{"activation": "squared_relu", "init_std_o": 0.0, "lr_head": 0.00502, "warmup_steps": 200, "decay_fraction": 0.932, "decay_shape": "sqrt"}
Each number is 500 + 25 x the weight over the matrix's rms, rounded and kept within 0 to 999. Layers, rows and columns count from 0. Numbers have three digits each.

# layer 4 attention key, 64x512, rms 0.108, rows 54-63, columns 384-511
477463503487520493500457483509528485469493514510508529547490479554469508537474508478531526439501465497486498498502470484557483539534473464473540523508512521422514470487514479467504509520454493506470440490490482482512520506483492496506483506502522506516513504517503476520523506471480480460521537484485484474520458418487490539540507456472524496483531509502528550463502494504476529497496
492506453519503488479528457518524492508469532488462515451501475487516486471533510477506494518524497507524503472488468529502497470511471488461508504470539458502485518459481523508512456447492497475503488473518495501465474523486532493483499505492503540526484523492512503462493508532508504496498496503528486496496527479495567527508498488469485493531487493517521509453531514493520473482482
506509485507489513493479562493479485508498541550490493497508517526497493505481511483487535512525463486515466506518512499508532528524502509534514546501496484497495530529521509477490536534410538482497480514492522486467525476514478507496537479503439516538528502492464471497495524501527456522513490512488488497519485504507509479532515507515491509483486533513475496473505540496470459517486
504512507503486544443482501484473540505517464495470517512530523510510454497500491518538528495505504512475482479506517490500478496492493470489519522499504497530499504526512497521486518491494495494498542492521512490476489471451474512498518535524490519462502498518511513457497498479518513498507487485534458513451531480484508497531464504486466507508450499510473516517476519512475492532482
518503511450533517505537496503488477475492458476543515498472518520522512495503517480515525464502512539543538552518510476526496461502500494472486476460524512482449520497498468505503504457502501482508547492520515512509449515506445495478505481494458504495476496513471512520492504523503464504490510492509512516519502514475478462531501505533518526505541517502493480464535535475521493489526
525464487487495448544513530526501492516495490508487500489474510521484484500502472551515522507446504491512505537481479500485499518479521509444536486507503470503506470516465524512501493487533524512508537495477468466479485490472476474484486521524489489469494493495525468490491526522525498483518519504487471499509502499482479489470473475521537491502491479514502499513551494503496494498487
502478516484501479504485477513494493497520509504492484499522505518535525469509510534480525496513542491465529498514493475521523567470534472503482495497511519506489539498479547471502490498512505465496505489428511487494489504503501498507455497516528496517474491557490490510512482526478478497502502526488478508496500478506469534538494465466460477519479495498463494497495499477527529499532
532478494488533510455494496511518494476518491530475554508485510480529534468505512518513534504493515461508534468518499489472486521453483509514466544487499480558521481520488542484500472532507486472501500510517431511537530481503495461494508512485488482450508515508454541532526498481505487498474488494526468479445504538518501481491500527491485514480444484495455486506459504484489480539455
519525524514530474493509496498499490500508496463505499506484505503480511516482488501477502500511546547491461496484522459510524487482495502491509469500518523539503521535518485523507496452500467489548486491518523520515500505470530484474489487555505508493486504485499470494536473485503489503486532515518473539493495493464484452498532515494445451500476550517491540495494518486547537491492
482514493475536489524494528496458529532474516507513527493494521484480462494542540478516481503456481525489541523506523509491483492492514523493459485458509526498500489488529478489465517524482504515492476491526493530520481475529511497506523466494505502476517523510530468493490471475538514493496461472520507468499496508489521535540490508490530520504481480528471474521500509501487508504482
# layer 4 attention query, 512x512, rms 0.104, rows 55-63,119-127,183-191,247-255,311-319,375-383,439-447,503-511, columns 384-511
498495478554463532463468508486450537489522476558471522537486485512508480509486516518450509530522462473481534525497529499488538435488515566495541470460485468484485512486501488509500486497478502464533537469511510505549497470546479460481540481521498492460479493507507482482506497457519534515488482497514510517494472560482503546559499514479509490481519483487464507490560494505436490507453
480507537505561534505517495528485515551492505504501510503498474479519452478502526486469503502504534511514521489477533502484518541469484537484514527502548497507508477495539506486525505515443512472493482503483447510520469538488518454460480521538489468554476525491538521541534501519486503479448486498503518510507512489495544494512510510501455499445452500504508516547535530492475452499491
486497497541535519508498488496461476483500494523468507484532490496492517490472508503482515463462447463475498500484490504489481453483475506453512481475500492480485513554476537524459468477472462541477546503527530509476504423503521503483536488492485507515499505509485497518481496459521468475492505494520468549470521485436488495466508495560452507513532500495465557476526506471449537522533
476539479510527474458522499488503481495473513526498494492546479502540474464501502519505542504499480493482511513494519550497537521513533507500509488483502523504521524528534545505563511505484494463466468490503509527445496501520516512508516548521520531567433491497514511533527476490461471473509486427485507499508517474464485492559545496530507539494469502526481498543501538477531535536521
474570459451487471479490482512461532475501526514485463488519489480549501511521511508540478516501533468473485482498506550483497536482485484491479503541532485487542519485465490518475471454534459487552505547526487515545504479531553543500476515468476551524490547491533491484468485528503502510529504468481484503458472501457492503535482493460500527509504521501503503486517479505503521512475
474479498487511517462539511474495487513502509539484502526479486457497531498468492503465528531516518519480521542472509519434508501506469537523518444492501460488496519505538525486531502501539502456485521544473524492505531492480501511478486504514498503480464532506507493479463492509441494480492488441522464493529512505531527545513521474492444527504487487513514528466529532478512492534502
535488516522557489484475490538502535494520520518484503489476462511514476524484504467528546514507491502494515525512487486521469544491509501488500498472512483484525505485545506463496527554532495500495497466529476493537497493471518473461503528484530543488510520489500535558482540549480531508477458499499451485454499484490531502448492496468531480476520539531479497491497467478459487484504
458478503510477494550485478488464481513499479528495472504505508533492523512501496501526507503473522536535495457520496530486478524484491489512549463509462462501430521512481475477463472497474485501506526484511481473521515499471510512548520524463485505488507458489534470508497517497477509492483479535517500534525480523546529479483494435432464454489504504491510491445518496488482476510528
494477508532505499480455522527447521493503513498503431462535497473501500524470483551496474515517509491506549480455435499475475465504516496456500470482514492501496509470520487496417499512498512488476447450466529573498487445473471537447501488482520510482518515516576450467487512501536498468439436468524526488485482500505505544488504489523469492521471480543515507520498491510498529508492
519506521446499500476477478535491534549499459522536500485510463486538486521467507514496523507504477447479468455505462520456498459498514460503576513545501490508441523495544466495492503496505465524515513523520501486482481485481509504488495534509480480502456482448556429521499474502516495494540531509468513521501539510491479510505513513486497503517473463501466505486523489490525486504503
456491484520506488483444487452499500486461478514521492505537478539493574513454499500519541473509541529500531482514490465523491461495523495464497507513516451545503488529469486533471493500506501505487484522536531517504521527515491509489502534469539477463503516537521489463535506498504495500503469508536518485486500446474478498506524434463519484467506499544501463474499539497514510533509
480509449493436456493471474484457503488496485514461516482560508499569479532503515503510506448520451523493521501530482553473515518570482568478476506485487493473536518475472529455461498497498466524530475457497502529518475493478533543528497512553506493561512508474518500469464484444496493482509505461499501512505491502518487507509488460513504535503532463520503486524447484491480504542544
523505514475521503510479486515493478504520524546457501447481505506524470521497513537545512537533502499526450465481483466473515474466515481520470573482494486491496520554528515468462500495498509478516455528481492516473511522474506515491511465509488526495428479533483495509508521498529516535487489505482491507499518534458468531503496551497512469522530501526532494469505524555464476463480
454529482456509516471522459573470536494533484526465578545492506486536472536471524488476484483516486496502482512499506539470483469487472517516468479513518510490456543487540481537521495465489457527542504451523502485509523490502480512489502508504511513535529486479446483457553487466478486506573534487549540536557519521505490487499523573459513494495527505420516487477518473470481511519481
464466514524498485533507532541510521527500498472497529520492461481503466486507515494476519463501470503544537500510467507532463498539471506475523465449511436555522498498494530531479503503501514521504499479521486510536493474507489477487506496503524467503553511457474518444459529487455512484507494529469469511514478515466527481495479511506508538486518522478548511514495460523484505489487
552513495568512509490428472452468479477554545520521483511439458482510483504539506481512493496480502538470533524484561478506492517503473478541503546508485569510493478476514489491459479501501508478464484487497510498480530511485454506526513453489491500465444559545486482486475484502527473477480515483508532485477473492498520487526483521485442451494520519507514516493490498532502500486534
528485487478523473563527519476545499499482514506496477450478525525499519526453465535504521448512498494470539511502475504515498442518499541458506440479527466445528487438535456468491509554491501488499498513511455537470498520500520517484517525479530490480503480473475526474495511473469518505512501525484513486491497488521522519521532509511485480541509470519507438499464536456483499471485
487504517525508513497464515499500504424512545545494492492494506535470511530527457504476517528491472495482519511488451473503525557484473505496544496483503505466504455509479521510453499555473537467468492483497470528472539498478489529512495520492483487510508504533530485524511549440525493466479515480473533446503500507505524480551489473510491525488505513530498478457513483557465534504477
523471521533529515495531452470469510495521508492540519523497495525532531513450492470485550499495521494515540482508519518503503457477495508511505512497480486511542462493494459490497465482513514492523502494506484495519513497502471503516509510509523498473492503438498497500520480481513485522521473537502483519518498478491478521474530500493472471482505492516489477497492519484488500551500
508507473544514481434508466510498518538531494472463476514473521516482451507499500523516556468532533494512508441559489539501513511478495473479506532494489499478449453494500529488552472430523495502500513505525458468483511521469458511502479553469490498541456509494505455500539524520494518447509513511511532501518516466519497516513503489526487500499515503480548520501501507457551493528477
507478471530502523501500503509548478540486470515452488459469428497513484500467521486472489518528499522476489504455489475505471483525524495537503492519516461471491503503523486504491482471543489536516493487526520511487501490517509501527510501509495502466509461508513519475474463503494478521528502509496480490524495480525523508546516467492495501486516485489501474480494500497436508449465
499511537526487488469517477537499494433498531562501542463477498458485489445462491515441506489510477529488483477489548467485514512516495528538466494485499551526453541509518539518532530500484461435523471466495517505521481462464505462436485504491536453522467526523457487483552500497453544483456492473522522464510503429456544503477538546467463498450453477532477502555472509479475519516414
499571498499513483448458481515496521433507543520478488518507526504579509509543522514456523479502478523475532482478528496461537537506505547522503548462462509490504585465477481457466510535513535505490472461557505486506486498506573515480491479452479514500470539504510491454524440490513518467503522462442536447572461501541540511532470448482451520512516476489520482472493516525482459515478
532460498523502496492511522463547480448473525462538479475518506512478485488494540488476463531516487506492491557519483511511505500494486519490471478487545478481466499510500482543506509507534482518481507503513509478557513515482501501508468496443499536495502443526497529504487471501494487506502485510524447519467508527490536525493483510543530483512538530508488497508506460518473487500488
492540491508484512517441497510532509509472522536528478504553478477507445519493456510508465503513478451473525420456485478509496559492486503473507591522427509488499500517511488513531517506456471534490483471454503507491489498482497483536453477550526567560498498504501468522526495485509505483481522492447509544542510500502500531507519532468478507511472488489498518487543507536463517417525
516454490511501502508462514514481516491484525503512494490461522490516523513525492529503501520506539498511492494471569545475506483484465475498499515497499517481516544516498487548477470541459466485474480518499511514509504456484520509553489483485528502498518500530489519519471467501485509500502496492479498532492538486516511490455487515456509529511513507503524478506556519504516500507500
508503495524506484472461479501481494476493520498508470446472455485500531501494518503525481486482542549506548460448553526522543552569547474477545552434459501485527495470521489509450555509531534525503508489497521471508521517458488532527493523453520476510505492503496507521487466449442477488491481514501541483543508485487501484500487519507463499505503527529512479473496471442492498505498
538502502531502468515489483535492500493521459536494499524554479515526526503541501482484481518474475440478470476504513534527513531517517541520472474518502496515496490536512470498518535520511538499499485537535490551494510465504549512436485494524506509523502484482490510490515512482476530547491523474484497479490486534439502508492468514512561506517503457533484500457504468515504486551502
492500498511528498450478531569522503518517520485490524534496509506481472513473501491474500514475469500548492474514476511452508461485524488527525472512541490485519482487476514524471497492548544490435506477513551503523497543533479552553520488504527483422542494516493505539507560508499498556498494493441526478519509505500482516475471503530545529529522502542542515487497454506440512474485
483496506536504498492505473470465494479515518517509498514508494508478471455493554465470460508545487497502541519471524492489523476510467527559482481497457511484506516474491514521499487504478516489521527453493509514495528554511479508479452479506508494450534536499551496493501520514469556508540481525504492559467460507501515502525490529490553491518507522502473486509491481523486485503481
519500520521461492481519528493503491530521496532452474507432503457439517517504484517477528536503487489469506478477498516508515531457486471499500516551503533473503501461476520504521498520471527509504512553486525540468471526513465500536512501480495490482525504519504510466532520463470482509536497450494511506513499502504505471457497476504486439526495473507520487531466500532497472491467
524515492473533540504483494476522530502516533488544484518494541496516498504472528469494486497508516476523509514522445442478488486516495487531491490488522498477540502571483476492502539470521510513537477520506540505494508478518506506464524456537485524494475489474519501465448431537579477550487494470475489496506520509451447506532524539527524520518493476518466503534501507536496500532485
536540472521537471482484485487503487473482473522498537509510501549517506525516456509511553493471486477510488503507491525542469505484520518475479532529466524464486444542440515477448503538521492537513464531501456524503527470476498518449521509492524503511473466475490465518488515531492495479470485506492495493446525530483498506488507560449464552500534504506524499538516502538486471508466
531497517523474501508519479510503544534497495528519437519495494472456499497532440514502512477493498509472522468481470478472531490503528469510526529462491515538500451537490478459486512479520497536474534544531494521514499486519501475454502483482495499521491486525544527499470494462494503462538493458517508519483513539436512501528493478522509500549497504512527459513489494519504506463519
473530524497531522496527491475520497497513506530498505495524516528501489487467515517457532505489484490486484487547518448505486522472473541499500517502451519500520486477492523499484519491491549486545531537459526477509490503494517477477488500499494505499544509468498490525479494469544469507480496516509528493527519491502475522465493502518524484506488525470443496494471509493513486511499
493525492501497458523512461496490494479507458478469476520527487524525534493520483529451521493509440473520506480527524547509495487468473538533517519519477490501491485466470530491522520494473542475544492496463495468517524499479542507495489509499469555464499482500486498506522522516520487469463587503448501516523510509455479466468527502507484496495524508483503493468494509488509480501563
518481495448471503484518507515523518482512510472459472530501483481471533490522524529527527492507497500494492517495499501476452496482496494522519480496482514528517522509499494542512484493479486541521501506478517521501479535485524497503504513512478508496499472538522487495505536486462460468480543528486484547502510482476490511479480512483493493512464487481513524553471507523484560475466
445495508491552502494516528481512460460490495492503515495538515499520477485506489512534498501472519551519513519492495516489490475511496544530524495491471482514488471531501461493510511483488469505495506515533467533501509533500557542513478501486505418541512513521494470508518482506478496500492497492507469499517571509529479477527504488484513473459563504473492468501481544486520481514500
494471543511528509467505513509488481498496534495465486525515499482487505506492458448474506504484478516506471487479536523503511558543540563449518482479510449500480484519495480489520510485478466524536492509539534465523497462500535528523508477530502459503511444487512508505512472446493538495472545504496492526579497526520499474509457539507503449465461457511516526503489490526492485477512
511490475527534512523514508487533497489491516478525478510510507516497540492459505495524481487474501470529494474473457508470538523537452489523517501526481506503523500507527487519495512549537533448494475496480451516486490466471497499529503483513519517517455459501473512477528494469511461484500543514462509511500489489489480550478507510466488473514489503479536460506555509488512509474478
484489526497472506471530457474516471441475510475525535498465474522516453517479507506499461434506499534492454509530517503494477480476462468498468509530524522496450490452504451526498489522454469503530507449549558484476501531524502486495487528506525490507474422486495456478509455492489530489532545475513546531482532446513505522476525522462460537517513494538505494521502501453507487515471
501479458543516538536521488523460461491508490498485518521470496454519490542450499464519495515506509512523517505461492511517440459499491523528487524490525494476493513491518481487509442497505456498505500525485461486527528482506511505496476478511480481481507528509499513545501557505515491470506513409501508573511524480510528495545504510487528503459511488502484506500510536468485536511511
495526476506447509463456470485473467494474519538490474474505512519514475510504507529512525500518482490463511512498495531518541532531498488495526485482488486448513518474546489463503522515474515463536477474498542480543504510472485537470459533502515541523480487511448528500528461521500474493446500526474500452535477494514484498479470514478437500506515526508513506451513523547504509484509
533520486477515489493509496520491546488461496511551495535486466509455516520486479530534493493517547527509503476514483526479530509492514493492499477470540488481507477456531497492501510467545531538506540518486472485487520520452525515516519508474501449495522456516520535490478528500522517488484533535513468523529495484458509499503539487466466500501521485464439492472497486519517506517498
497496515468517485496502467539446503471524491516529525482507508447456481504483517499522477502442487516514479495504518504470475532501545504450501504507479516517501486505536534489534491481511484479510508555518438498519502515475476540461515526558504494541474525509518536494479516462487553475495551460490528507501505491549472478543478511522484523480513507492516514454485516487530530480499
452480477470505471502474491468496481477512489470480487501501530438503503511476498512528494504471476449512461459502484512500488499483504501542485522513485508505488493537527490518527492458456506453476530542477480491513497505509497472472487517515486513502465527525514492510507502478515495518472519468482506487523476511524449515503467518512479497507491471513538482512517546505471537480499
503480473498491420537482522463484533508511477584516500491518502497487497512446473541443459512507496532474514478506496495482510462520524489457514491509454534507455491476505536526513469507521504482500543494495481507469523452468524481480508533464583519468508446485463527512513510487458504501495518479518478556486516521461536481528491494527517468557518509483509476466483490481495523505496
473525480454511466534477493543476490501522526500470522477507548473533479510489490523522455507453503507539541483527466498497488487524491499498526478496494453516504488502530525502488505524516471490511478490545456526490467481508495491484496536526450516492517456522576461467467507474460562459483508470494445506490506532519515490551494520520501545513520504515479460488493490506504489520498
475473484558447479546508535455490527475508515565554481497613472517503528522476497532515498477514435504474428476505506495503474502506488528522474516460521452523520508487481523464483524556510504529526458543493493495534559501506531488487512496505560526470555466499508538540489464531519508452474469538524492448490502514498570482529516507548469495476512494487503496507460503542497445485541
522531513534533556518452491498546494514504421540589537520564518579562554490488508467505512460517505479501492498573516500489507530508477468503482517472474528529480502466463524442485506513462477454517486520469478457479495502525487503525496501444533491498573471522519561461518507482503543483547508547532533540515540470474515483473508485495523485450520477481528474549509481467470494486477
498500511513484504522514532522524486515492508526537503506533527520545481511486480477529465439508493540520437447504473452479512513501546502500507486483509500554518459504465477544478485480486494465517482495516506538531513455549504477483569545486450516503510496462515546477478478472518496480496469447476485458533497524490492505506495532471498499486493487524524521477486498538473476472502
483475500512533509514489508493582509521469471490479470512445507552475473507513499535527487538525517516447480502526481490486526469522486468513503509485492527520485532479492494516513430442508540478497521534497509498458483567498489493517529499496509531534439436491465459491517482497547498527539510499502566530542519486470488521487543479490484468492530505494515475510468532508547524471498
458457511484459527460522502518484515505513481487523469448550513495470538509459522547500459528545475524510538475504545536484533503517475454506511504488470507460524477549507489459529502478479515468495481513489473551511465486529481546475492537493502520489493495486521506492496473502465460486522483522482511517490468511468516492531574492519500515528497478511509495540474553533505526462490
482568483508508499466440468459527469521506508513520480510518548497467502430519514533481509507519505476513483495488499480487534548521507486506491504506492459438505495488484496456502508514515506512506518454505535476457503545497504496542476490491520480468524559524533499493462526537513508462499506525475515531477554499479508448512499500488440501516531511474469486533495515464490522505531
456558502551493520508514488481542520517507486491531509547503533464545545500502514498521478505491491513510471478484519480493508546487508522528472498544496498486516486537535512507503537510516542481522516506512524516530532497527519500476505553472507526502503479510445523496447508475496522508512466456495508474485492539468476463498481525467498499469484485461517509527467462505485481499513
539512509529490497517487469517512483491502498505457512519460500487492447475523506539545458511483464531497499553482480466505486451498538480521487486504474524497529476455500500490471502492533491542514455513505528508472509487534520497527537511492532538502522490477487532480513505480475506476470471466492488466446477492486482528485465549476545540520489498527493488466497480505506546484555
482469507500544496525494489516501505497466508461548499514445515516466527504497504452468529470503538476505543504510485527511506460490532497519503469485518469514490511495509506511459501485515539502459509484470467500502503542489520498484460503451508493453524489509471500448516504502474509487487523548511528498477484538531494534507502485506472477478507503531469452492517499511503516465531
493500457525480529461483495481491471520504546520463483494498509469461504514507519500462487513475489506487515501534484530499497476467492490509502481513502476496545474509447512505487507482496513512484503519501479486512523514506498503509468535545515495507527519472557479507456503519497547487456506531495513478537520500511503527536510483469491489511452498526500486495480487493472523522486
473539506488478544468503474469540513494495491489493520500525505527491533486482503486556467474503496480480466495510504477547484541507514517514466508487488469500483498475491491519516482480505489458503488534501511469535483496519482473502529515492484479541472481459531520483472489531492505542474508536501500484475516516533488513528491494515506510493485497485501510526456520444518489488454
536533496522510482479495549481526476493496479515471515527518486531492485508514500477508510520501510493521481510498475495512491491520539518479521529531475527482479472485508467512449493502521505497496483538555514519469507532507497493478572502497515541575533486460513462491477506534508544515466542514523554494437510536477485456515481476517546493522495484504510502464490493481488473466485
491499535509480530538475475480531548520491504526508441500542469518493462483528474554479462572479489525526479515473533496471528515523478486498464505509471502478519495515501522483476512491530536485490470538484483484481489464490535507530531488540528451512528471507563473483473484492498483463547525511511529474468499522467496514500539526518531511525489519531518488518500533479505529487540
502504479529480515462498512483479531519502493469433528500517496483521464448515528503455512518504433446470513500498471463507510477486514488490491528511474509500467466505465529487530502502469538456467515494502499525461499421529502464524494492500516479539509544528483500548509499449492500464496469516477533455495544498486471506491526519565537497490502499508509515492496495496504478477486
540467514523461501509505516490549521510529530518527485528522477530540476488526452501450544512523509490517513444500445524534521485520442488526522537500545520519504517491503464500509479484473547459515518501481488477448505516463491515509516531502508490516496461513486549472518475467499516515463525548503465481501493506530505486452483509488467465493489475548537500538470481506561484491523
506531526501494470499439495508547559475493468470530512529551498524507519494476474459505512519488482478497520509486513506488492542483496459495493530510535521446538507497485498459475504549483478536493520477506429496512494464473489550538464477502488512485526510510531524484475495532487464501512504480507518521509508545519484486457479483473460514511537538476492515549456466511477522458514
483478512447489508519493509499510474529478471501530502497523510461523548498561518499512438524460561492483486538494517494483489545508482531498493516503522512547474485457462478519505514490555498536519506501469551525536515507515517497515479535537502503471473516507473501520491487506523501554531482504498499514457545491516535506509504483519528498514499489448497480490463467514506472485507
559504505486485514488508510510524478466498517493471499510525526484495478516495516479509499462451487484523461506494481528526519553496502485505454501540465513501504494475512483517484520466520480503478503490498496481511502520548509512496495497451489484529504510463496466534502517458479507506550451517480506520508515508471493506496526553448536493481519468474531505518527520523514507478480
547532526504507511524471500528512538490495551479485457516540541484449497478467514513522484483514482517475504491476533504464494502477500469507499537522494489502526499521523476493495503530491499457451462507503464483444496520496546531495513464492537481496525502495464528485534574495502471515572499500517467506497483523531535550494514525489479468531507524539504518523477466462543465479482
513486526524484487523532456488525508475517455494487529522519463523543488501503511482506520472529485530519465529553541562512489478500479525551500472452506483470503539466462486500475526524487506505539543505494511485488519522518501474497484503428484515481487486511496542468510512498511469531509478541513474473521517515507543541464474528469501530475558559485570515518503488475433514512514
494491503448533502529487510498465470510516470505492470511491517491479497496510476514532521421521475475527505499473509515541528477496526489489506511498483474519501462477503473496487535525458532511539495520524461471487548485493480482524512519481479507470520535468491532524514474455519512514496513517518522528510523522507521473515502501503509512469450529467496508505508445497495499468451
568513489518463482484548532478480500563489504494550513506507496506484542490485497548497496528492492480466486509503457463534527485490506484519522540522476463499436542484490482465539505459447523489545473515471509498464464483531486493486506466551514516505444475489486489508495513483561485542482448502481516468466525521499488486502465499521493492523528479486497497541557517543483485483461
515458522444504504554522490513539480550505476485525545497478489486508541477532518516559479481484554498510544504516527451471484550534496526499516519543499491487516457504501483484504513476511544517493521558462520518508478480489509476463445489484518543507485468495487484484464517469505441475498452473496525529515510474470493513535516472533462494483545495466501470486489545517477486477506
504459477512538468497481501467523495483469504549492501530521502517475502516470498487474502483525497499464502517476492473479499525524474506502504461546553432524480474495502520476473519507477453507526540499505508510475510550475510549517476507507481543494476467492480543495470512486503505534504496523516432549481507477489515485474494529464484535541489519499491508524532480467517505509495
# layer 4 attention value, 64x512, rms 0.111, rows 0-2, columns 384-511
462514552462519520535533490540517521505507498499488485507537553508482523477432483527466493428473527524518534533491488519504527514500507469517504484494497498542514478522527489518510475465494462542567503494490471495499540528523496510498491494523521510541479486486436531523476519464496571468517534481449444487537488502536544471482544514452472531475518485484520488496531510453482519483515
486531534509502542540535520525492516517504505492496471510513507501480485518520515497509515479463468490478533490507493540500507498502517508495520488476462487516530484473524492476522506518474507496542515535530477473454455498499478495481499474560549499498505514488497486496484496511460520517451500494451502491505501518509493530523479519495501497513503504489522470493468511519499510458511
510512463499524464487491488514489461464479488500474483535536514498497503496518531472520537527500487478522492532514525467453473484454521536506486508495485497501470540487482488463503501482554480477468487523501488449533496510537493476483459490528462489480549517509518545487498480494497482553519537485506513511505488485575496509503522495470502509468513569457516488487510501465490488508468
# layer 4 attention output (transposed), 512x512, rms 0.255, rows 0-2,64-66,128-130,192-194,256-258,320-322,384-386,448-450, columns 384-511
513507478483470475487500505471517511513456511502529500509519496474517508492530513496444485506507533507524502479479518531541523505510498505487470568505547528528503497500513504516497501472477534514534495516504546527510490478479495515508459538509521490494494482515501501533519516503518526489522501511536502470524506509497496498478524498473512489512461507486497518459469477552485527497507
495420517516508457491528513476510518481497498499496485510499484495485491477502513485496499512531471476511522494503495542492515526470502485489492517514529504491479495476504521564542452481498506529532517525514525461493538491463466473521535507513474494539484481469520527484476512488490515491512512473507485512495504479472511528475501486478479507462493476493534491476530495485505492508514
511493503515501499515494469469517489496519495513492482495513472470515498471484524493504463511512510550553458499461526498484509527516533493498536528486506523507541483504481474503522498498512509520443516512485530523470497513491504502487507510456541478510517501504521489515481513526503512518534495507490487518493521505480509496478514482478497468502480501509538527479475522515531480505472
471460504518490524503503499501507493506510489525494483506504544500532498543502482483475531469498488469509505477491521511491517506516513516497503517470520493496500493523542489485496484489488550497500509481531557554527487516508499546520511529512516494503525482502503513500492505459505498501458480510492490505497504515487552475520511472536495476485484466514496486504501497530492501521511
477489509501545520507545534501502500508496513505504490512543488467457480483498521486532551458472501492497533519494530531488462511480484548526509499509527484499476495484501479471505499481452521507499510529482511533491487540493484499527539483503495496526478502470492487515474517561458475527509492522501484490470493502490507515532478513508495521516508501519483505502492491515518522468490
502473497473528538508498479513469479486495518502504504487521532499483523492498446503482498504509519494512513472485511487488483562509501494491487521494480496490509488467536485478500472477529480525508520518499516526535484473498498506471491512562511517500499512514564500480497473509511535536489492521506517541535473529541508507472527479507515489495470492495504534476462495497509454495492
466536506534490488535511496551487498514474526449480515493499467482471493509501457529510470514523519535477535493489483489537478508494526511484484484497505502498519501488518529494539498487484530499486498498478505491508508487523511513545494467514518482516473513501501521506475504488484490469484530513463507535494485507455483526484493494531495494521506488520450513507474509511524491478487
489558513475530481535479503518448511502508520513467493512513500518472466519519511490511469468472502560529501515534531472494465540491520477478496496479494476506486530496480540502476487485511512511498502495498543497542471541513517521524518460490514526468470514490493537537473488542488479517472500462503495531481526511507509472497487526474518524492484482561459522494485522505524496510489
478483524442460510540504479522520537501504524513497482484492513505483487525511498527476492486518498479466485485492509457519479443503522470497446512497510494491510493521543526557549502530495488449505521477502517489492499458470473513453518492464517534521505565526522484503479467549502492473495503502509498530479488474493476480527502492513519531488537434528506494521497499493500485478524
457439502494513499514503454514455462497561471485516491524446496557488479462471499511538455545502496491525492539530471500507511502497527499510520484503460540462488508459450518509524540509495422470498508514514443520510528534477495471453534507493494538504515442512524524466512498553522486562480472443500506504491471453522527487544501513532513513482497451529574520533508488471515514502497
514532501499541542505451467472452459508525430522549572497515497512493562500492519480506452510510525472490492471478495518516495510550491514520518495487476507469499543524483473470502543515538465467455467494499496510468437462522478494511425540507541487457555545512538461544529518484530557461502483526480526478475507515464499465469490502512490448536553530507493484488406523527532554503519
461563530543567488492438493522478524493472493503511509509491529504474477486524492458574486477490480475492537486542463523509499486467472513556557492498529516551460536448534514463451502525440485521490520497545500503513537506555480495523481498469463452496511458492506476461521503428452497509470453475530506453496480463501498508551512499463479532487538498456517492470513491502540556472474
528500496517475494477532517511503484489492536505550507497521560470514487521506515480513541463505481544509489497490491479482521459482479493504521485497515485510502530497480471532555480506520506499522484524506515513509529517482481478520493525466525483487503510512505483521487454475506477480579493464536469487546527504518493500457500482492491524511482518532489476506498507458474476479525
514457489488462499494493503511515529498488557485473495500462480525511490483511496500463562512505447487492517498514481482466504462501498503500492522476456497506514475507496485524542500495504522498536509490496528505436516523489552492443514492515504538513460486516476543496456470468496478490508514550486534526550526482519467518526494490455518531518487500536527493477512519463484446469464
524454469567503469511483479486498506507518524467509488518468505512469501495508499522501533462468523509488486505472481485485523478499486502495527506473482515499515487527484478491496493491555511419516509512487515489501498511511513519523513524549529520488432523488500536484501452531497463495505523536486474498542524516551503500446527491480512507486473535556497517480534519488500491489497
572570528472520517521477517461475521474496478509455543497493462518500540483495527486497489496474475510471473526499542531484462498517524455499494489531489493471503472501467533480451502531573525547481530533520475459465493453499534462473512465483462489468506547495474515458525517488500490513519513526496524504453494520502470532499431486476480456507514522476534487517537466487489488523485
541482514491501522471473515515502502503479468487498489516493526487543483530455443508461486544519532463490450512484505445535535468487516452466457544475588533517483456528512535471476501493523487515477467485465484519534490504517473484470524550497448470484488500528453483459556520434513493516512514497501504484520503469517482493497488481520502445462480486464480520545578480486462517502525
491480526496486508491526530455529485541501491488548487506458502507531499500481513553470506545512527489503485526540519501459491523555512508470452486520561472480498483501500522513489516549556525538481481474493516489503484474504504539605530464508492531478534465506474441561503556510488491532542519477520485481435484507477503504518467535507502472530508481487478501487496527530467533493496
491505490486543486483478481476537539512506517541476463485436467519441518497523542473558471498487475453505492508523471498517496544487483505533450471489451516471498471520489485497459497518468480483466513493478457411492513538512522509452506463524477528515497521474475502474510518501494530495467504488482518513446505509526485510490448555517499496445545526502477495458484519520516476534479
466546478515438531452524491493532439517487445532542528473501509489515525538503447529508465484469510543489496496474515468503520476516484516485533454566442506470531515536525459487448553551518498462491524461507461526550513441516541506455472456463516469485558451531491443503539474485556516501463476466493470523466483534543518478458512465528475501505556504433478498529450467498486516559503
500494468506497552461553562520512528513524465513479539491476500494518518522524474488502513500484478463489523563529482587496562542486463504499489402547489486504484497533482487557502533487455490522570495496470433497561494489456493464510486442480481478457517485484372514503536580444471505430481483561457511480523504478490505485551472541547492528513507499488456445518522483531474491513505
511509498499512519531503500503477516497518476494502480486526485499532492509489451540511535532503489490480501495490459461471475464494453489486521458505488463518494516498529462492481500489491493481499472448479499500452457474520478518543484519533487486501512509500540449500513459526485458505472506509498500510509514503495507485492519495506524535545501543461485509532525527463507514473472
505527441523524453538500493497563506497507522482462466504475543508524491499490521519508502485519512510508489496487494517529510484496489488519490510521502488505519518475495513494503466495487510531500488516534478483510535500478503534497487534491497530489480504494491519484507498504490494466505496482541463475494490505556478528557519523512548502528468510469525488517547515471488471488504
529505494469505470528523524507473491499477500490483509491541436510495484504498550501479517494515476498485521470503513501511458448472502491498494543489511485478476530464459525492497482470460495484497452498502483479489512528485529492491481541496489530507507514486496524491493471518537516481488508440492507500506527540537470507455465476505503474532490505512508485534501473465505481544510